Weights of a small transformer language model.
Size: 12 heads of 64, MLP 3072 tanh GELU, vocabulary 9319, 85.9M parameters.
Each number is 128 + 32 x the weight over its row's rms, rounded and kept within 0 to 255. Layers, rows and columns count from 0. Numbers have three digits each. The size before them is the row's rms in percent of the matrix's.

# layer 5 MLP down, 768x3072, rms 0.0234, rows 503-647, columns 2592-2687
100:168104123146178144063162140117097120126107093151098093171163144149111131119092120123106083158145119173101136100168166107134155099079136124102117163149151106153073129088120140113065112157120147086094136092167112077135145108075064202140083177120083173170087090129175148135071075154038095156
097:082078134148156101131166154136186171110120122108107111102104085115174094156121080177121213131107143111126123164136159127108138133163135108113153180153154170148142113126165175093140145120142181113117174126122152213172144184155154077090114153141143129195108116138186066110128253071166143125
100:095189128181152068121155207145140131101148148093127135081063128109165147114181113135085160083118126169077105092085035123167111148101177149101154055148106131132102138181141079051144124144115111093100106142107118113112145093166116133174116141193123084090071176163145086157149132070067139133
099:168092111159144115130148138125172162160157129128121117061153099129147109138163126129136117108133140064071128109110201110082153112153156168099047170171108117115125165172139103122173113165138163143125076133147144170093154145153124140171095140092082108109182126142121109101086139180153087151
103:126164105113107137220107093125156052113142130112133130163084133165070148164106118138166078156097103136156152167154148114163132174140109080135173110132140164162139101094161176117107149101113183116143129134150124161109085134123121123109119093079133174090125113169139180080123100137130086160
100:060116129124143124071194099137167139146133065197126067130113142134097158093151086130169119095093151086171108098147141109143078155119088170065136145155149145160080081132147115067178081138159094104093122139147094141101190146140124158152109159112094081116072123116140193119141171115153120112
099:162165111121134157183161143173082178157131159114160101158181194120092135046165161135136048134137127137128124119117145176172127137149126117146139154152190079069097097063114152108060100093099116104135143142186082155139129131120144126143142119160130112151121108157156090107120115189119110095
097:140119143163123149109136119193198127122125173137131125116112144166176149111105186060083117150167099092120129103102132139152112086177171155154122135139129150137137140114085091120099131131184157158138099124181152113152118092145109101201142104138134075193179181139036139206141099119142114097
103:115078139121103137150063054143167104100150131074115175147132145133112139102087136114103158171106092132105135096132140184180075087147170132150099103070130135170096073118181101151107147095169102137157152083180172176162115130101096151128092089118192081143186119102107077143119155100156159090
097:124130094106129179164161114111222138117135079117114158117151123126079162136137167136194104124124153108106141139123119100097128165128040098124053125138154132137162163189111189130147130133143153136153184153160104120124130108140086166137144149202150114051134156112147176113146107090154119171
095:157120144106136114077145161046103085150156123132095157139167118136132125125137110057139113159108180187063147125104093131121133064153103066089135105172100153168152088139111120108154177115120112085154153138164122150138092071125178066082162094132140072122177159155122162096140099057175057114
066:164107161081157106186169141132106113161125096139155106152137086164134083114087145135103119151115111086154137101177154117119135119157127148089168165097144049158162092157151143124134176110099180135112096070170111100100172118099082163115130120133151131122121098139106125101119143070127072097
097:146075107131101049089103128177135125107161107160166172137091112152137115167117136061109133083133024190173140137154120074141124114134148097072151128056124163090094071149133144138121141154135105117075125133124129104104112119153131094113053066146172145108106128120109152199126199152147094066
098:118125136149135158143141144107227140117099135131153102112125101072149107105080150172139107100141092172106154133143067144132142131115131153118097167131092121129151136093110129124120189093189097151104159130198079104120138115152125148142146126133093101116084067172111149168135109143137218153
098:091155153082113121187120119100151162139145067089131088175147181167163185116143135115169056104172105157192141120127149185120121113114112081159170131149192159145133099132112131126138119151150110156126079096142089172160170150142123134089153134099132140130100159113097068076084121115148159125
103:121165152144088161136134120151194162109146104137138096141090130154090121187120107129132110101122110092115139152152144104082137105187106132138123090126105091186065106156085114135079194162100108096129087131156106118128116092111138130119078115113148093158111067119097069120121166051155106117
098:055142172140139159144145069146132092122152133103093084166166151133089113144046119147100130134108126113115129114163085091093094142162115123083191122123119126092143141134137129111130114082194073118134172157153155101138142183126156091122108112134094104147091161165123183172179128129173112104
101:190111169125125113108136185132117089088118149147131110129127155208081073094177122100117090117132177124142168112137140124136134117147103136132134144071158099069098120079149188154146117139151120110136157131144116121162137155172138145115109121046114047094202137093114125123089107070131162105
100:155143103145144116185160164141154095098110110130135095142093119118176086109128147088151155148095176128144146113183027176186126161097101178135098138155134176108130131130165144134086113170148183167128168141100155066123130145097116105162181115136118119110122129049145068130168089104101124126
104:150144189121104158083087144187140133136105087031151052149153121092154134158166111152118147201122121110181167131133177166186070182178163181118123133113117149085156112161124150110057067131165113197115080122160139125129121114077157127213185128154158151081107149152169128189171141180119217107
103:116167113124173136106108114117124115130040077128149078149131091101167120096035091136099090126133149158047106097083155133165143028130137101164108159125094133100131169114159137092116133093104121098090126122151111101089125146165131148093123125133111097145069107095096122180128131154154178139
097:157126127179093130084120123138154158121198093117096083169126133096107164151141181086135058090101082100082077137113118070170104108075109116085126116155110144108065114076145120099115086129160133117019132097081109138123152106114073055135118125126113127066078111116130116152119140166139182049
101:158132160167134114172060151171183108084118138146115172123144080140098115141123113091124061153129169168173122141130223096152157149087136125142141192127128122134161124098149089141142128110140174101141155160125078231207141142181127119149154092058132104137127125104130132132052142136149086185
107:109109159144141160164142082107132091171151134104126177120119146154132124120104120060183122088121084138174122129152122102173149128096128151148123122096125166093172107111135126101071088175101156104116102150121122156144140125112152123133146105094047132107131115161091126118159112143168138096
100:134086082113113130141163117130093114113146107083128111179103100129151148145101146162145130083115148166148144094122142142110159180175096124212131150157133156099177116106116102166117133141117059154149124119186070152197144133130165106096123106113167103128097097150171126161090141125120133162
105:178087153120066119149046088122104052097065158118101173132132144055082151158141115107134073185078137097169142101130138115090095146134144061159130099165125128183125119124126076140120142108121156137129124104109119129167156074140071138167148134094133176112143126088147145061123142136157135095
099:112174150143118149163174132151138122175120145131153057197054194132135113094090154161147113176131135154126088135125154093144136180055008185176099105157117207140109182194112149122113051100170120113185101160144133108142108132150108124131134163131100111084134145138186146147125161138159149122
105:090174139122150110109153094149133124178103141128105169110105126107095088131101147126082131151133091142159124119139187111131190076205067077101129160191179145145154145142099111104151164135127118110077171086169135098117126129105147100125107176100142078118111172131075113090122176104115062145
096:085064112156148103090104090114104136110112128138110133126069131140116160177130122133164122147112090171166124145148171045176154137100106107163139124143142163206134101094068130192181157163160088113139162148130142182135139116117126126111120064149087174081090182116170152067103171068159110115
104:163110083159191162130167122114144171109111076101161090069134114143130110107104112107122202139100119088132153104174137118145100214118072087157104119135124122103089115131097104098127145091114133114137085136112104188141101129149130073191112089165090127127076130110162098156115103115106099114
102:146144202084106194145134080082140116085072135093126111149090100080111145189141126044154133140155151161098127185156127129088127114104133105168112156155094113070083125106108101072157144117098159115074110161178129157148068116132118082187226131102167023140106183191091078058157138084126091107
097:157164163124161135192157088101123215103054071118130136112168129134087127108135139158074147102099109155150117131121082175156123170106172170159147115110127096101085074180068151152072130119111129146143123142122147173176101124092190109128121113095111125086083085121115083083167148193130064115
100:124136190149116124106180131110085127149101141139133181149102163155125120138227062123123126158143107099120134124101190188158082178148155167111188122097159068206167132071117163145089186113151096159135182098156121119126124157120159129120161129109145095126141064148122109131052102079192138109
097:125146125122142174128147134130077090164139125102121134200128127122123176068112147147153054151115140169083156101049126149094123114145149081168159148132115110028150107152105164112144113163159168113126152114102062111123147121118107130103085094131047135168088114097143115085097172151132179133
101:176143082116143162094124181107115097102167121115135112112157117146155138190158150122140119180142126137137122104095120088107113120110078190203166153104135121065103118108122134137061157147098077103141108095141107102088139093153116140134145120143158092138081067117093133131105115096128135183
099:173044140129108113137137137120108168177140172165121097179145092139149118084124146177076128144139115126119143095105138090095111140081142116132072198110094119094135144116101114104102139096139120144167129128129159074157140118100122102079120138100156159180144161171144128098091118123132156124
100:104149083105123094150080117138182183088132189093119099165147109161106134150179102095193145108123185188146133141198105138145130114102183159100174140075116102140171173078124166157127116121128137121193165108122199139128124124166136116099118110109175075103142061147145142073084098152135128136
101:172167150163109117147108106092100065108121155125144121127119096187142144083119137169149156139120134077161115148207169078147112108141101124118153200152111148112113179164121167169140141109102170148193171131073136114139121121123101109104087160156127173188086148144082110078154121130170212124
099:109115176152070118149079131090094211129086156114136104098087120144142096111105146171131138120087158122177128108130112101109048159071106086138095144199110168132108133107140141141132099070170161137158148130108150102072123115144157153163138069151114124098121136130133143109144160111117088070
098:157111172115079122114099105168157141145147146139181126072104169127079199061163163163130169126118096134089129150101164127098097126137093172116136140107151060109214156069056155128089140154110159123153066146127116115058116101117141139137098116166112093078090169137095140122104155125169125128
095:145038076153103102116145085085108110162126107112126144146110123120162073122139100062107123170130179108120129138164157085144133144136114135107169118138118148175129134137145110160077135138100182094136096146133155102117153096110120135108157134118193082192132051103161123144087154129153154165
096:065067101067131077073161196102106046113085124101104071119116115103149067117101128137149103081117137133130137132157099135110117195073139077109131124143132155103119104167149140118119098126121113123144114111154052097153147120111162113158104178174121175107101176119163112168133152105118150136
104:168106115135144123079128111160090126107158079074137045124151117123125139081168088096137115186130160130144123103164110092097131140140119097127081118120151154090118152083028146133147128160123118111178101100127109078135169088148133066064072180137187166125117114117129146192108120129122156104
095:145083160136142102179123137077105059153112187076137100072101151130053081160187126029131126044092093161132159115110104111097184129133169166206114157102073142126092111097113132159119147102124066154173093117155115106102050158082048166148076104082118161141124085108125132121105125143151080120
100:102131138094090164073105168156110178127109166158101117120150153140124156147060144126170151120166115092116106134088107157125123126180116061142142102190150152089111080068112162159079119149132140128117085166088169090124111124077135104131132105134120122173127172097176074108161122111188097079
102:094152167125149108147140123063113090132114147148122138135152143122046135122132101130100173125132112160160116143146113168181072169115198175088113125123120147178120138152143135105154157164126086165138148121145110147073127159212137073164130164172142122142145092151084122138094072119127083143
104:095145185073094145044090149095127136154182191175154145111101098124095102200135111125151027106152132160179092129122106138139092150055108097135139090115094110076136158175168167151140137136126089172097098120146117106096104111113102176120110079127086130083113122130167129129125153130150137072
097:137151139072087109172113166188093055127137156051117190111167115131163145133133081117139155149143134052141129162180117113112133122088135104172144119098125124161080152165081095139157161189162187107160113124124106119087073094108103096181099060146135158159122158092136156110148142092121049161
105:171140170147082086135107091044161072120139095120137121140130104138104101129142114100190164099123190148148147144111211106139095109117142166120169115168114123063148118157080153138102114119118126140156109096143143183154096104134156095122170154159169163162156105194120102103116121100112161144
104:148152176085150125099073214083128096102120134120089118144136049117147089177120132169128129149142141104120125090116150140110114154150097137102138133152155158139122160123051123135228180136109165095172100126093095165132068115189141129141115182141145091137108146099099092115129081142158105088
103:083147074128122075084109160097161140082143091054116103169128105098085099168113160118109126144118122187071085156096136125034162092149094068101075094107126097130100151132081148120087110123143084162133137111193125112129130118045174121061143160132134182169126154108148150062130186134102101161
097:116113142080114129092162105125114117150126110120094141118082133124108169174152137071080119089102194117177089152222165114143081078076106170060065095107148129146195078089184136144160125167106104161058131120139151156101155134176178133095116088183172124100153179083216142085133146150173100078
102:097203174143119184141123192082092155087098074165129124164171131161097147089140131168052116109120148118077111123123076107120140102126146153088109099145111095095150155130072090121092118129184202155159161125144121133096124083167154198124166136125140123059092116119117112093150124184148161140
101:100073150165118167093129208054136047086114123152141101134137173140188129100103134163150114121134113222125159119125072150138077175097141180107144108157073193139149140136120146128149058134125131116072078150137109151144150110153114115136104176159097106077126097162088086068163116074090069124
101:151097110177185130182102138146087093115098110186117104133139095099107136173142143130127134117096117079176133123154104137135184096097098157080106159148125146088122125128147119165076030117137116160110127149122081177094125107016146154105127113143112085164149134112042159076102159101123129097
102:134134156126168164162118128149141092126104060158124111143147049137122092149137130151116184088178189130117141126154177096188118125140130079120136076106135075105148055081097192177088087092176062140190110114114149178144081164142106094146106141210174133180180081110156121172130154085161108132
099:175143104140053163152168128169118136155157152116124127091179129140113171141162134161183148131119122061147142124125122177103154179101111140108082076111106042136080126117100182155131090098134157109144148111167104133133150124123188105118108076130110100138155125151064105155129171104153122111
103:106080037145131194141135179077173023109098166102161118117144085140141080082128140105119205093152140113078139127097163178136110159170119133182105138128119196098059132098148104091110111130098110158132132105160181057140149160119134110130120161097143084126145174107116119092104152132122113121
103:099126146166180113097117215151152141164111169144161092085132118185125101118111112064112051146175146096168143087083136136122124076113089114122122135102074058110188149213126148176188118134137135141071146124076123150132087146091104158095112156146129066061143162135135140156152168134112143086
103:154140133132068118171147086141103207155166192080087108121153146138109119132177094098145130154119093077084120067086081155121177094125116065114194114148168178042129159110186087115147147121138198097170152098124095125167126164102149166133111117144103049163154127163138133097138177134161125086
098:111137141144121158175109126170078113112102137091110125128198138130113121153118155165116102145158146146127123119067139124148215094074152133111100061154088140092119173183096158169135181078113073159138133107105144117139153147139127182115111159125179155092148125137105115181140149161084121098
097:109121106111088106150141032173175120146139108219140155116091167107133119149133153210125160106136136120186144167153144100105093117125120128142150127100113147209079188087127107148136150074176164129124177169166107122144172082114144168140161061150117087133106124157145126182127120122137107143
100:062139162170137110131133155138080157126167118117135169102098178099107141118138146162136098121097152080151101141128094124061172120103108124147166114154115183100197157119171103125138166133143119078044107089072099119089097160142111118051174104137168192150100129115172093108176190101127128178
101:102125035133177113147153168116075087058121125111124149107128130146106143121158143142162122206136137106119151134131110132059111098150146147127144137192141104159100114132141096100135153176132116114164123146093173096147082149111145084139156119119100142130138092114124130098178105129155255125
099:140067161078114104101142095120043132178129127158154152141129084198102124114052142095081157142127099180250126160154142098226129152163120137134158084227113173174127119167110144129080130152130085158121129154124142092079111138113139165082138073152111152169147119133091179093158099088120128096
097:084062068159122145135099134119127072111108207172126160165175116120150130170130139120111145154146115185185116106157104078099087155144166100175105097123125111133086161125115058074165103118139125088069166122117160139122128153064115081111138110080101082185101135099093166107112081191108081195
097:167157127111107112073096108110123076114155157154111099107077120121144155115095116148122061125120132162163110163112165080060118113119156065130145105131100113097138145093080112144123130098123139105180106154149135133159135153135106104117112102136089105093136108114084070093130103102158097115
105:182202158095145108133090178148120117189147139152153167175117146169092140129140127164185126127141155121135150129159134139109092115150082136155123119158165127107156163126124125140193140124125084170103154130149161166126111132132168135124088151129059108096121106164168170130093095111105132135
104:054116152099112106108117137175141156149139128156129163110127117141137142107132132143101074125148164170212123115159159101089073147139146104158126230136157167093126080131073063144149115068107100189124139146131111117128099131092150155170187106081136098043164210083103138183112073118118141124
100:130048156121108139080134153132160113127085116153115089111107099156186121134070123141136107097108123168110118148135126063111084107140126127123118188184131130055093098118116186143103153132103137123167097113154164109106136115120095124056122123179192120215168099129130075208114116167118143153
099:137087115150185125070154107188089102122147094112154081102062109120110117157113164160146125141079128128108115185068134157135105133028128126124153117219139139158149126147113089138179083143107122140171109106112117160140144101101145116135110124174115211157089094175117107183160171108159157114
101:116118142114163133103110150166210103108068174091139111105137170145090081082142130134127102097108065130154129095132102064118119098130136109117144162157125107082145136119154125153088157139111061136123107099138153127087136122199120136115098138128076142196160127110059154163089137181092110106
108:099144131102150088057159146148142193154135157119117124126096182139107155104093082159114118074166192109160142131105112139153111093147130132119124101124124115119166152068106127109150160094120180099129148124174115131114185120098134144110094133095071068096110162128119076163099203101124147154
100:123089154101144154075174064173115046160089163132095176156114198135123070117127144122170179165122092147136146133160140135157109176163063147133157114065114091097109079115072133168178100141075150098117150104190062114151102092131126202110145127130096138059170145174135045137194134141118108163
093:138154171168089101122130152137140157106113112116116160182143096132211183097082127148151113142139133120110127104136098092134183134132087138103070123089137134142157137135187120097173111130169174151121096155128118114078128128189134143135114127163085011080099128107167115174093114126189142089
097:111131156115130139109163152128103055144155083199130102146163128099101176180101124150094102154127116106136122130168167132146117154065105204123174053088128129140096174147079124123125092163118121161107119123120103216090103175135132105120127122100080134141140103118131109097104198100118098115
103:144138080112070162108080054122093178103088106157129141067118156117200156124170141134115165095103143093160140093071161092145176121035084161202086165107077111124152130139156090145172109117137131154074171112143112109095144152134110142156127159138099078137122118109156186223076119134103201167
100:096161154130072130155117163088155059080059100105130105155101112112157107102127104120128117148121164172118100150169113079157177145106167175158129115173111128141101101140144131152162108142172101143154098140148089115189108157100063118143176139087173138139094105122095068095111088156146144126
092:142079131160107166085139085133115121159126175088129115093140067093089202121154128172138070135149085131089156107155216059155132099151163081111134131062122092148123153111057101128147117121153121098101110101113129167186094127090098045114146120190033170162110105125122133110123142186144153093
105:093119119136096184128120118094129123176088084196091148112125125146116177104151138151160098169168079109037140146143159138156110124076134116168086130134112117198094173118113156134169105085139146109113149133119129207115165094087096118160146114098114108109133151131169155138111158193154116154
101:101137090123131175123106108080193112143100131101125135124098107085164096125101126134062097114149125131133176140082105148129099093083105149114136097122138129211104123077082162116114121134101152128162105103130214168125131087108146058086182155121051138165098150081176137127139081132122169131
096:134116185136145126119122156075102167151038137093109106144124198096167143100086167110133115139129181137068126100096114144064144120093077128113175135138134127119132109206082180114124132165093091125111093109161146109146221170108118140152124153084121087133131160139121132091135093152055113128
091:137137106128129113150128135106084136133139085144155118125125154117142140125145170138135216143129123107146157153052067130156143157131139113111085095149147135166117094171231142076086142077140157149087124137119142152182169108118138105139140172152129136136111095147092102099150182157057077118
103:110117152111127073171166192216129105138152117141131126175188149139169143126132149143110090097122102083150180148102153107110127124148163102132148088093123113207110150153158118122152113099135115130186152125108132104113122126183136116119105117120091145178167119148179158197126112173153151146
096:115131136134117131079095102106079088128144178115149098114136090152195148139149145100086113098194125109182110121155120128235095156118145097154106153151081148039127162103134119161142156063127115135152158131123041119114082111150145087116157129119071084096076165124135134134086135102120110100
099:158107068118141106099123093137115105128127080059107072103120152161146073153171160147134125121164177160153117143089099126133095138149171111140080143111103076152230138128200102102184094113106126117161117099187161081136100136091112119085118149192112126104118144077133110074125079125111183146
099:145142087103112124111129098104171130148065150205131148161109093107117145140116122159138155130133124124105136144132150157149149122165080196180114083104153183104110099101177115098070125130139112144128156074133132181221179104118163112103088116164023117132151106074195177097077136174131091173
104:126120118133076133140091114070091059142132099108144124138125130136108144130153132137161170167146143148091136076096148085171113151123112118142131202131137113020207124147107135108142092126104142106130166142140108139101100148136146167139096163128129133139085140112104072146087112173158152123
105:112103069112110156222142127081090143140113175090152118096131164148113142094164148216054168143106157175132098104119049149155082138196135131130170135128124144049059128133143158111097146114159152128153126111118093088157164081174112106104116114138108202077124133147154124102156167153123188150
098:114145081128093136128151184234132113156050129070112146193110192126152132138081155128138162137119134195145111144186111137120142101158113142103139147169119096097157195094094147192160137163169100060136118147103187105145163131180114137111141118095093100155149118191126176135101104134111160103
091:128133099090100125164143082191132152143156136098144179168109156133120126093142111082149124109132112134069141128167175163143094165145114114129163158126150054169142114056080102089152109141132154130111183092174155156121162134176101108137132177146095147156163137142120134081119161082224151111
103:129126140158141148070144101096139125137076180185089121147114173155103124157135171114076187140162132112129103103163077119177108093159136127101115163101103137163086091123213129143059122103126157091208084138157150115112158108153192169118116134141132063144117126113158140058132095163144121097
095:142091137134170114132104111123143184139168163185144122102135152128110095127132135142110101138129126227155112122094085170139076140125145078120104144101173080107167108078148094120147140146085152109160161138192125078122123115131132086106076149094115116108037150114134160131136125112139164162
095:153152172069158125118102145145109129114155156104132100100125173114104147162147104103142093090106090171126143123127109113164122092119174104091111135088134125209122141138116132108063115127142133143144113109156127043156100061117138127155093083169140116131082083112074176140131056157160091164
101:158090075109091069109144127173166097140049158121110141138119128105098170139166110096147110133114084127105120166133116106119146115134127114138133154117149186188184116115104064139129056107121157165117123160096164081140198108186109119096123126171164126076155120142141029066148099115141121135
095:161136181118122133093187107130096129189135067204126213132140128096177124087137156143169124146119138102171125081127109146124117072142105170106119140117130116186141110141082118123116140180114178126130094106134087159133099103088155078122141126123127105148189077114145123085045116135124126121
101:150056172169125158172189083135191226064115078126116160123118132098152127152078119099132140198114111136107129171147103113112103133116112150100167189186162115150121105179171117102118120100129192123158094106142125126156180138157158158109173168137139140137120121147167124176136185135100174131
100:105100107114126111195113103063132118157114099103131138111117198132081130073121160147131123051139140139153158136102081102142139097106153101156100084149101112152083139141150104109123097167102148137127118135143197084109134051119126158147144191068126163088127089111132095163113078139125073133
100:095176128112134174059123084079190231175085094159160117142077124122142095121088177140077108136173168112100103119102118089162131070136108151168144173123075149160099147142145144118064117099111092125141147154121131118119152091105118150078153125171092187123152113113109081122164165127129120151
103:157120126185084070129094112142092009130134140161133182126182125105076095164106184139123096118150106116084134113110104160116110076099116190126086146162126120125095037080040083132088176119139112150140140140122149167122097112151157130116147096132162091126146177139136122104072105127127171120
101:135135145149122155152134110111149106124082116191115165144090153101045173130156134089130134104134151040168132121127152114126134126083255125140126072129142100073134102084127082161145109074097115120082131149150133142156113128139127096152131099108059095062085138122100107157124132098121098135
095:144153140120157179114090112151085146141119151206131188155126117183105150120161095062140124090147102128120138127169104097144153114159122080142137069157076123171159145106139155116102122147119173125160166157096208105145161141171156157142082111154111144079170149134091119108089092153164144052
102:098145136111211108132135126171140155134177130113145131117151131155083076150128086180158109147149135100157138133094088159159140115160142094161127177140074118148113101143082109078162130142123157090117121152109060121097143133149120123141137135105143101123121167144170131165152099109146090118
093:105145120121097078144120108129128147086145184105169076186138151112155166173135100101087135170133120129108136109165173166073093091130151131120119089139130155109174128157148120114100147161093144118141191126159140107152175119132180099106073166144116147148075143130168145161052145096156133132
100:184111169119113142152115093120196117080148089155115124159103121147124057133138128203144096079161144109152156094191099150086154156134115053119162161122183143129147065076060127147203178163113161071146137141162123110174107083126145134094128106125118148172111131102195088112085143113172120141
106:214070082122141154111172118227203110070142122133124162122153138120150115108159159118161103134117083088194074152125102152123147124096111115132130035072109119188146119119144143157142147124172120143092132127104143183147166095135142133156132143092145164118124104081169105146131120191140174094
095:106102100071146145070124149115102126087120132139129137129115133134140184105153108089063129154107072138163119140120149107086125122126130176152140158120133111124125154194137086169141162160117150195111096127128138178146127084141110165167135168081100110170114067138125069133180090214120142156
094:143175148161102133118162184134144134138149118066140089138137184128161081149101104102089136167138148125125137132081144138088164125138138118108104159106082126186104138134138127103154135118108151123106090138150139121113133099157170192110135137105117150147146074090100208130105087120121117076
105:130164112111124130143170144068185135120099167124131144145167120141135156140098112145073088174146097133124094126140109128121085082140142137165172137127133088173144149111058095106144137093168141133078103154140148189124084118136135148129133128144128133159198136116122128130128089168117140215
096:130152107131121221151116167114111088055101101104128133151105136116130119116074157126083144075110137186119129126056052134144149120154082087099198169169067137115106149207151125136082096082125115186108156087118160136121113092079140133057151143148207111126087061135171159112115059167094169156
096:167066075124096162101167082184149117120190186127107117159160113112177146116131120115145157109080072137180125150119136174150082099187156192104154115103151093097068113182110108097091158116113096098195095152080134129161111110128044165148149072121130158162142059175110107158136132155097087159
095:177083148139094180129162069119122162129148126106151102145152095129053188116137154128137108111134123096074061102102179146109124171143157150092079111173165149136214163189131132161079090158099173178065111076139055106125179107131096155169174128082053060142131159083121106199144137155202105074
104:126170165111190124143106132113100215109133170135163133133131140117179129095129108156118178131153085104111147108118130135121149199122130138152157051122135181163048153198124157099119100131103145114108176104081163109113172110152124174136134127112123091057096127173129138172128132067088134074
155:097120096028153144145132154131108085118115097110069082124138132107125179049140053128149095133066175126152063076110120124075149140122148148106105114117132077101125113171101144063154105121098095067132082063063084063104085145108101111119125117113144137183131166066149128080103117133125133094
104:153081142099178143207151138081184195174063110116183170104091142148141135184167168174130135150157166166128148156108105139089142082116167159104178092108153093052130155147100180101079075099149072183129130125155075087164138180110109131081135087119150135183171062105070091157110121051089109146
103:093120138158143107198098175116035112128164117112130177145090166130173113106120182104126157125103140113110155138166129165155137123198142093143131148184164102167044093174110133126166087132141076167134167119136174139115174163086121115151117161067129132147111159123120171142133188086096122144
100:150116135105165088100103136123072173109134162109120120087167138082145125091186079071102116146126119139135143132084153077143152112077144127140169122123131102162100144100148090159135142161095101157119142123101133197129112138115116076149066155108073088183158056120121156079100127073161086154
102:118161171142174111070152150158140108160141189152102141166127147121158137097182121107188101121099136163093144117139176170126113173127154132128127133037112137161130156171171144142049182140096192093125116163143122144129095124129105064191112107119110180048111085127125163183096120090128116088
092:153094083115113116168152154215087162150150092149150134087156116119130154126123176196037145124153148040168123136137080135091104121138138128168043170125124161082087126185172138160135107127134223144160138161147102111093165113113138103191088125185151153106142095095139145143114148129105162133
096:112164091121151157102115168147201174130051163106137098147179148097202161119146114155180133192114125101117116147131141130103138098152087103169106143160138121117117130089142111165098094130105106140137148106160148190087140143119146140108100137115058153106142141100129083090132139083102157096
099:107155151173118096091128139086136094103050163189120122138076121081116135154097135097178162138154095102133125121107103108156136116146179131092128062125107109103101141117149103115117098091076119134140162105059174193155138131107120145197140106132140121147081131108134124104165139083197056175
100:124166141150168150163109128130110135169145150207103113157105154132159178103144147154128157136139137150129100069156147141153086147166065115125114140091100155143102147140092097131135115089110072121142073108147125181072133117062130092062094088144141121123148129115149153111121164111107138102
106:202159177124135083090141146054133122111179182097164105077189105151157120143183175158195191171113137083157122099113131152171103080164107141100145115117142126077148139046103155157168061065144082119112147120140129119144130131193150170099074166117145067090088133144119170094101119111133103120
094:133156160115138150128143139156137146166160128239093121137132154131170099184090141153159104143131117128055119122133178141136095141086150097154106176148151127100176145080091104110147125122168130103130108116112121094091124164171159111154194114147122108123160061137124167121159138157125153155
100:136069100135098102071131105128115200087073101084137129086114124126145185132090147159133059183116150138094116134143163139113083145110129114146067097125156111127175091165134116185123147131179158106142115104134094139171133131107047157148138131119114093073085151113077167157124129130152124137
102:152133130095101113127092104123107147119164110043118096076126121083104078074108167169178186101145103153074134130121093150173129118131109115149080167139108073051153106112063116106139066129102157108100098116129065070142091155163132171135198072099084094109145108128120127085111097088097157170
103:052114061088087138132129107113159158097132176117156193141102112117080058133140159146138161147097175154084131114123174201112113127116161117120100162173161072112158113195141127135086104116126095099097103148133135130129154154144066117177127118101124137135163139166077088103115137131181066138
100:195132110154147044140178114140169169096107192126119110181085090120136142131128075113150127130105155138200111106145131150134136161156078095204140152216111077219110114099130060159094187091116093144112119143184104155116111146130099155134089120112092101145152060129068136107134151108188111151
101:101095136101180125123134080159122068137096086127116158162135156148140098173178158100072088181130082100142155109188098142120122136104120215105174132090102143060075101128091175110130095116185141136029145144123127123110161113096086103153090126162092135096170081095170122102161142084076170129
097:126034182161137162153170143181181136131095113111166100104131152090110230117144111141164133121133065093147126148133116078148114125147135153081164166123142111116095123146168144136135118164076118120111129123116122120160106127097138150120132076145158096142107118111105121136110086098096202059
102:089179145131110095124138046128089152110162181162076072179162217162161147152154067150144185149144173084133092120122103137076123158104129124138171127093141149085092120211123121173193108120111127174099148178099119121133130099148093088158082137149108138115081143120155163100142131155107118109
095:162049104127108131164117138095087106125133174090115197129121113180093151126155133176091135143125183162152161145131167108128161110096165163176131101148145052080205056156106102135109146134085109145135106117117090177097111119074131192103113126085111116113148109114122143163150102162136098093
106:102103134205132163137100114116118124162103118122129111149164133153123127140149146081046097127122185096197164137070159107105148094156154139151126045130148103135119130086207113172086169124133144140107126169164165183120125140118099141152171145146158188130120081114095171141138177164172126180
099:104121166154106123118060112185126203166167109141136136081138140149171116083098094147082071092137113142184154126131180135200141153123090112179191141134110177204051098080154189123135121074133119203104105108047205142096165136115112089170094146104099111171198111118178107139081168092063142177
091:208084092078151164107139158050179118119142146102123177120124119112076089110087155132132204135106164096040092116158073131132120159128176142135102118142143147159134162080134062108142168165128132102124117144127201138116150163111134134116060181179163138174110112077130154079129096128097124119
100:114165114113123121145143180123158104079109127161127149106094143131102153144109106180136022185162169133125150134073108168189162184088182097075169115126123106076147141162152115087112121119103109129127084138139110170183128140130172105194116122176175118132109098110189194181145062142102159157
103:154137156135111094165071100159143150051142161165122123142143115140082108134122124163148186082133138110146141134133127110136154161152084138140101146140138150126113126176145109150111195102118151133097128144103104153104173097107146137116094098140047154170116121130155165139154126134104108087
107:109105105132185074166086116143125164108166146091137139124122105155141130116105141176125114101144139190196173164128193139116193095078141124128139132130089065182085156166159161067144159176139168076139184127118127094143128115064097151138140154093191107115112182128187128182134096152109083166
102:142136090091141140124149141215141132132111103098059180136136129147070163083132087101035182125117189108178100104171094105144106125095122124072158126070118117056178140164127090137091126126173086070156123135146123143096149125108126091063128158160123070120153120113185157070150115115105088141
100:162195135138162121144098115054014171183127122106120120094116111129160084148167099154094158166119134168143155158096102098137154118081144130132054145117112108223123166061128126168117083119155127130093125102144149136120106113144108131091102137156093139158088120097101160075102143103142191149
100:101176071099095160189124132106127173147076133076114121133153201153113086145182120084137143068110129128144150149170106104112136144206126130143126083133155148117153090070144144117145017148180119103112139152139147146113155178122119161071181132118087097121130107166163095091134129144104083117
094:074110102168151152117192112095147182126116128082116087219135157136075110166113130163142140097103145072146100146133181140113144127150149154152181117157125140132096165052127117137117119175096214092139110134152106136181146160160132182208170093137145107120114178138109115154176138142140147130
101:169176162110160130140110138145178145117171158145119127077127145061065111123156105148178088085131143127166123172135035096165127113116091147102112164149112085232072180106109118089122165121157065110143161118122015116097175104123161183088175149144191077134121192098108136169146126132152065111
103:129136127117139132101109114106178148140104100142156132177156075122128147173141085156167145106147142148094135125129143158184135188139141147114166089111134074112115146126064131139124112122201174149139117125101073183159126151156103146146042126152113083131142152165187105203074121112157103101
101:118128138124068108121118142096099158114090086165097159068124116141155168075169155139099133146114137167128130154166099140139110165199091046139187115094135102187113157101056121149150129135114176103122124135125153103129085110084104207208112040097164135204163130108115126093166190172182152179